Weights of a small transformer language model.
Architecture: learned positions, biases, tied embeddings.
Training: 885M tokens, 3377 steps.
Each number is 128 + 32 x the weight over its row's rms, rounded and kept within 0 to 255. Layers, rows and columns count from 0. Numbers have three digits each. The size before them is the row's rms in percent of the matrix's.

# v: layer 6 attention value, 256x256, rms 0.097, rows 233-255, columns 0-63
# o: layer 6 attention output (transposed), 256x256, rms 0.0879, rows 233-255, columns 0-63
# up: layer 6 MLP up, 1024x256, rms 0.138, rows 0-23, columns 0-63
# down: layer 6 MLP down (transposed), 1024x256, rms 0.0511, rows 0-22, columns 0-63
v233 099:104149103154178065162082119101173135133118175029097107151184085089081149121128118079145069143111129094136165087150103162122134137127099238110070079119102154160178104081135124122119116091123067
o233 117:145103108138115153101158114093076140093117166168078115104180104185114180140157175087129117083069081120151139138142113151129090110117084165109136099151128179163171093113160133156102133139122121
v234 094:067140119148109139160072152159141123144157119107185138163145143113158099090123125156098098196196102110137201145096107174085086088091168138121119151124117117114158130065162134151179117103093092
o234 105:105184181118134122111106185154071123195130107092155117148164160140099130142125131135092112161153148132044155177120116150136123088120110112121133124148116114119097191083139156178166136129119124
v235 095:078179129139160156133119184088133137124151135099084119147134155131070177151093170072175093185134089154123141069150137170130154126122164142178111152067094173124133120080104184101102192129052088
o235 115:134182138193148123095166168112090163127136118116090137111141089170094130135183164100118055049141050115137179036104106202148115117146122110167133142129163120130148144089097146096077145104093133
v236 092:086154110115125132175113100112124136142115097232161113121140074048077094074111153180133117118091134143139116149119082097110072146205106139183096125111108154117151132178098072160140157122084126
o236 104:136132112140115162129117119116111087077106123152144143127159088084115095080141109139085171111143150100079107092186131066104177167154189151149158105141178129107055150119119153111111148177120102
v237 103:128183178149108161111057209107112155145122103107098176104095089178102148066136153090139156137127104114062120154104089157127159133227059117084105132079146141126115003140124131125147131157091144
o237 117:130155096099099178142102179149134097152134151146132125108080093208188111023136119105131144117198081106154112171164113163098109145185092107112111122097143108126100094066138133124145153105109139
v238 097:114126163130055092139131148072125114095108194152089133083107160148126143143183078117179133176113109153106178079164133142084089141133145074098100133081178129171169146132144082072170129091127115
o238 117:134114115119121123173199145105134055107138118134133086127121132124188093107192123143172077103168142154065172124198131166139054154122120124135117067083095166162113152127113052185165138080060149
v239 103:134144150152089151116078083092137084139193106141147125131091156120084094198133086102080128134059129155130116161152120134141180200114140137090126113082159158149109143152144118127180169198142072
o239 120:141156111154110110087131099110135089166093125151085084160128097105200093136197101147130087069073147187084128191121137157098186173171154142072166137176125104151110123115157092102117152191105128
v240 102:205100158150121080142135107204130138174120092142146147134139100135180130115106061095156152140126125103169118145127189114107138124183115098161143149120066133138047208090101147147138162105149114
o240 117:174101081166159109140086090149115120128137107168138187126092077111115080109041117184145141121104110117118051141091136128105129166173157124110173143113130168207134198129164134130070117111129128
v241 097:124139130136128112133140122104196129130148168088143119113156148154089102145129148136119190117132137157097139153176149195159110076077155100092064123161130144101095130104158105136136133118147136
o241 108:100149184083137132086142148108138177095165136153089131080087126163107121188102138132134116108165102203142170120113093176178116058183134156123090079164118158111170165159170130141143139139161082
v242 093:094126164098092068096150160123196102142065103076093122109066055083127137150129112107137131233179092184098132116129103119108102086152112187140111133133065103096139133123112159125161122166143098
o242 109:121107111129146147121108126088113067080188104114147170089117063153089064141114151127167143150123068109087138117138166108105060125088116083167105128123125142127120126074137188132099115187117134
v243 106:124171103129128190123138159134132129125113176145101068151105078133116146142127080111156126139160118123169154173121109114205130080183145170123141145116126114146119187130155114165099071144116103
o243 122:160132087149136150161144122066159167139134142111117095098113143181115171153129124103197091189166127105131140117174138147147172125153102136172094150074161114067083144117149163190155124167124167
v244 092:147137161071114180115146112114104154136134157100138180104132163148099161169115101039172174158035120148121127107100143130088114108040123139165131104144140171097107161038139106148140156186107152
o244 103:098179133198133136111154108123128156065135087132130174130128132163148136162133086089166113140072163155115135133118120174122145126085050112128102145134123122135165153114116080167127141155099169
v245 097:161154162178097149191126107080101090129143120125176116130154114134115119057079159161112092100150121028122093083145085143100132081112131183120190179153147137118160151117150116167112159115114195
o245 115:139105190162076164127112116149093130087182172119181127131095152108155098094167144119096116083152132072164100098099109103188155162162175101127169154149111197054050121077160133181155134128128166
v246 105:152132159156140137161167141097151177151096099137175102126217032103121176096169169111193115144126111147176131124144149094117150076132143102065094178135151122211141079139128088187151125096133144
o246 121:155117118138115155102171117136160142101131130123151162072091147173224083120191122114112156086134037157101116107111132163122091133099085077086172105193153090118086179121092143141121096161177121
v247 099:118129115120104089111089121177177180060133139165131176119130164200186096175136069094120092081059219079140142174113114148159157077057076128116129190171108117087074060114112107121120104150098114
o247 117:086144099089081107139125128159139164119131127143070160170053119126144082122130121135156129106110175147085145152127135109138139089092156166155120150130083172107197098144126067125170111200115163
v248 091:158177089111130157114127163099140167151114133122131101172139106160130162160136120130138144089090158112127146125043099100126114144136118085054106116064137095095105113139062060073142127146157100
o248 107:149133114093156163113122123146126103106149136145092104123134109104107122155107148143171136118114160125081085061084151114121121127133095098082145139088174080156147077136118118133109174129133146
v249 097:123173142138150103140146128172179142132119081153186157163128133150121168148148130177083078122164165107100143116144120078157152063154134138116097156096155124084142159140146128138161154192089102
o249 109:108139159129148124091122099153116154094117121158114120125146128186097124127069117183154133167153107127067067128122132131159147068123169162096151134150138095137159205155103150109121174121158122
v250 096:147161113162092125090077127176097147133121186159102075177184134104154145159154124184043116124134110134114072162103115116121080133165123130130145046103125132080099123202156124132142165149084130
o250 113:114145118069141099150138141140113147142139132129133097117076134096118170105150134148109063150126137130107107094137112045135104098165108172188114059085141149082129159131128148180104121134127137
v251 102:132064092174095182165138111144132031054132126099192090148135217156104067143153154127129129104092125096169062121085130139137111147108112109174122144100130115120079090168126145131117140079117158
o251 113:137093213130160133076147153158161106139129118115144149162055191114108091137141113175144120090122175101129113125090092094112166133212123123115131104110125147108129116124193194146121071136117111
v252 096:163187184127143055166136155096099146089103110129125136152104110138106144133078084156175137178168124116114181107118130079115118104107184166219126088123118080112129139145152154129136109132154113
o252 113:131164145082148106176173159123113147145106086166123184111145120193117171137102164130169060135070117157125108166114143120063146078112103075130087155127141072118151113100111078125164130119146103
v253 093:136166088145113124163128105120181163108155176161125129156149096173159108092148146097140145139161130101134145149132111183127092113082065182131143108123107129174133133088164128126139153132166195
o253 110:163113153123039148103133110143211126086123176164132082184128141112145178103077149075116106084118122146179112138063122142177115125120103186118161127160094158145101148127141111123163135130140138
v254 101:154102170049123142115155107114113093156135133119122124161103111114087132157133161112124096102152177124089145089155094141190126140091095098168148140156170136183101115128124140105101141183146130
o254 120:115119094116088150126137176126087118124168174126107078117082092129107080140132169133197097108178153131206156140093160142109125080134093088167084087169175084164125109156142134105102125149133137
v255 095:084124084076114147133086164137090125074105116079147074091099138090121140150115161119170165161170141226132147156140124109156080162128169134151141122084070122109163211079136102139125093105083126
o255 111:139137166110144132139121193173136074093139000119070143119179096082176128125082143135166157095131152132177168141096121125135097143158133120143117168072127104122157171112156118153176123140066135
up0 096:123146108127189091131118150157158099189145105137133083112115128158067132090150131198162119087128080048135144179119145148156080108140149153124135102082108140160175130116077147146105187162148151
down0 098:064109158066124190145116103134154196063114061108092099098100078172139113153075127049080185160081080142092086144110138147158134146140129157114156105131166169136093120111141094119125121156121109
up1 106:144166138093202147118162159134128119113157179122116096113117172055154169143124135151127067110059127103067153167096060126120169117146128142193127114095173080149151126145152130166156091182091106
down1 102:092125069147103111176108165110125096076135112176164094131149116117118089129101113128111122125167131110103162104166113118138107122125127107145072189088130124120085174130089091100144146090156128
up2 092:134139018100157108127130136145124139169068144109151107144136097132193075091140138095144123171128177156119095131116138164086141091172126192136149108115165138173103155075120147058132147158126095
down2 087:158082148120152138081103103143141131117067104137092099128143122144142118154132066108125086109176138102055152091171076146088124163105125119082153115094107130127132168127126202149042102127089094
up3 108:126143177100143148085123156126140101183132126090154126106096172080091164147082148146116132210200106047032166155103053083099123112143141159131166083145146197119152126105142144129096079094157106
down3 104:087149128158130062101151154106097197131105140086139128109117117159077112071136138134119081108134163175172099129138134147101114138155150146098120140155155133133119145157106111125169177159128144
up4 100:144156127098145111147137043065148103124130116171128209072095186112088096116130102154097145200141137108140106114104187102139116148063178115128129121073067080102139104103117141111116120036122156
down4 100:097201115094159123149118153157099087111120172134103106179152172171091099177119148154107138059134149129131158139162140099163145157160143114115133143165178123121126168172091110096102150159130097
up5 107:149110120097179089034131135160128134127176154177080111150112125134071148108172112168084089155132112106062166157101130113100120092117162093128125011106167117146100155098169103095198113143107150
down5 093:089147131118163142205138110109132147132124168189145140097125097101217144128071081105095101130187150093172138096130134133099102113153121142149122169088133134108148149109056038144171153157154102
up6 103:110093124074084110112092147155089130142176196149132115138120171131140117126176139161181165075079091198138125141118112111119196091124161141115087196111123156131163120110079158100123151145173131
down6 111:157101159117112177145083130050093192151198222102121154169129149133114126201122097170100126090167117108084147135094096125161185116158151153087113114129142125101161117136145082174062092150096132
up7 089:084122177151100148172117131121110166160130098096099151111045106127166150089134121131130072126038053188110098128114177151136169072147116150105109191181098117172125164179132127162103100101161119
down7 083:128096150105122130064116124122127122129117070165141117112109112177190159135146041147105147095130127151095176149136111140104086151171138123088117159154106175068157140119111136154136086171146174
up8 096:115095159134102164131134115138172113202087119122145123090128129098170062151108141114152150112131108118151083167106134149087072138115126168128150119093106146083075121100126108206082066114119082
down8 094:189113129151102121103160104119096133141097138102122078121184063172081134103184104114152125101116144119149113083137100135106159139161085104163145144126101140154136164159089116106098178145113153
up9 092:181149141084164171176115175180096163155157123118099115123121134147172063157175103109139095133111164069190157163140164126106132076046167077122116119157111097108110096137137103154085174156158163
down9 095:165168133113166110102153158098185181087086112077122117131135095159146153122053109141087101156146146178116178133067092114077152159104089113111123107124132155142145053096150102104160074133135149
up10 104:155136081100108157135126083198096113167082117092116078174123078064152122118145116099136130123125133178063144155137078160129135095194209114150085117149131104096127098134204143147144075145158086
down10 103:125147133150138170108109123123128119152092135207054101130074112129126115149112134187128170098126123094154165102147187148107103149167100125092101104164142182141135180151181152130127172120173110
up11 086:080119160107103157121155060123132161127151185127122050171123127135157153147151083131172142144151154114104126073140169156120118123164146176135180105136136097115198176114129143147147163065088135
down11 089:117150163144114177064092132135107140115074182144182129087140138089140128119091155099133148181119099120086128080123063117133105107149175165112087142160134136137119159110153125155100144121096120
up12 086:104229152097166183173069134135092144085108166122117143138141127185139166140095108159073112129080167128133138126139103126137182141109140198136108133117141101169075114093149087141172096113117151
down12 092:153045096114103057115119154145126135156136115098155096163116093063081157090099159127111123132151103128132153107122113122098078171099082153176119103139130159117113109168092117095138095162091103
up13 091:134072052092171126161156112105185143134152103112155153103132111101087103161127151191134113166151176120087128133127135078107133125141154129157105090116148061103122147122132154171154074081122180
down13 092:124161130175139174137084111164085107153174113146141123095142220122155118138094101232152132122106142077150174114116123121085159139152153183108154118107138145112153106121099102082152128146123103
up14 096:176150125155080134142125077130161144131162155145105118141150158140135144190142121122131152109135103057099108123151169140139094168140103159102136126128115121119144086178130072087107099134115184
down14 102:152160177085147149113117169060139157148167153112119154115104115119160108135162095114123126140136071146158124120173149184054127095178163135063169117110124140115180136129109177096134120133082149
up15 092:125101125129137112086085098144152094100099132165161127116068138121134119166107155168137102084143094170070113157124123122101146156111141033091138103173124095132090152162168142038117183124144169
down15 100:091113074173127108176152107127042144141174132113082101124160115161127137108149106105061081137140112116162089096111141126104100116120081105090157114145182171147188159124146072124189140127115160
up16 102:128147147152140151178161089104142179088136077145137122115113152138181126139097139106122084151159131125090108128178104146114069092162126174076150139112126133147178096165104105184118056087168143
down16 104:141144138145136169188123086135148145102187115090145154164116143146096072147169103107088103128096146112133163057060124085166134189177092150092058112059142085134115107106149131130155157142174157
up17 101:145186176145088142155134121109065191102112147063128153133155091118110120167097149152155129146083090148124116126062156122122122110178161154157103177121087090135188145171105177106145118118110090
down17 101:124110135126153143122154115216061125205130149109142134110093141170099136166145133172140113094108100159174141193138121135084075072091175112140110137071174148162143174033067040132103138091145086
up18 100:073134126150137131128139164176101096145144173106134115107155160149135140117049129110139107091144092083087105125117112185027102095139111087121131097166156158104130151105127157134139147132137139
down18 099:167174134150164136078102131176165163132086131179221148145127146111118125133053111144174093065153154111115194096086123095147107153120126134087064175097139119111123147073209171153152090188134085
up19 109:135108115161116126071172155171128083148120161137108120155135117088083109165091159120112091156164132095105107101140122098108136092131044138104137101172136179093201145105164127152091177155155127
down19 095:083150127060114122140184121153061091090110128155092101129179159119128133131147110101183102158168079142151089120146148130173103112157156106103108120171112154101126105106102067135134156072153107
up20 100:087125155114148158099149169152062111157087169106154057163120125107120103198183083149178092127141086086116130166116114098100142090117119133146165121126124178105139092088130109103116132148136208
down20 103:059185119120087112109132155109060148126162082182106154145167189119138083092086098106084121168115119132113101151165167173140125126152170120119116127155158053136118118186137089101155152136148109
up21 098:180179106050124133120096124142131145159062141173147138134120113117197139110140123122168174073137131068112121137108133102116176134144158129135157117111184124095056128113145140159084093106162080
down21 091:183086086209146097085099100131087125124098100119151171112122086155127111132181180159134076134116130093170145163130133190060133112150097132101100190103113124156096131117138172078172112112108172
up22 105:121076165075119121107172129078163108109133144115110143140075097120094141149158136109135096136144129088136166155173130169090110216088134107133155169125148119169203143122119094154115196168164072
down22 093:110128152108139143157142086161079142148136176145116092075149096156112132082145084123166166120130113123132128104116200161105127189111156170118113120152190130128087063112160061123124111107135160
up23 107:173154115163163131147086130117154091218103183141103110134138195163125133122193144200089104114145130152113133153102120171148125113141172149112098145117133165131150119137165104104097139167176114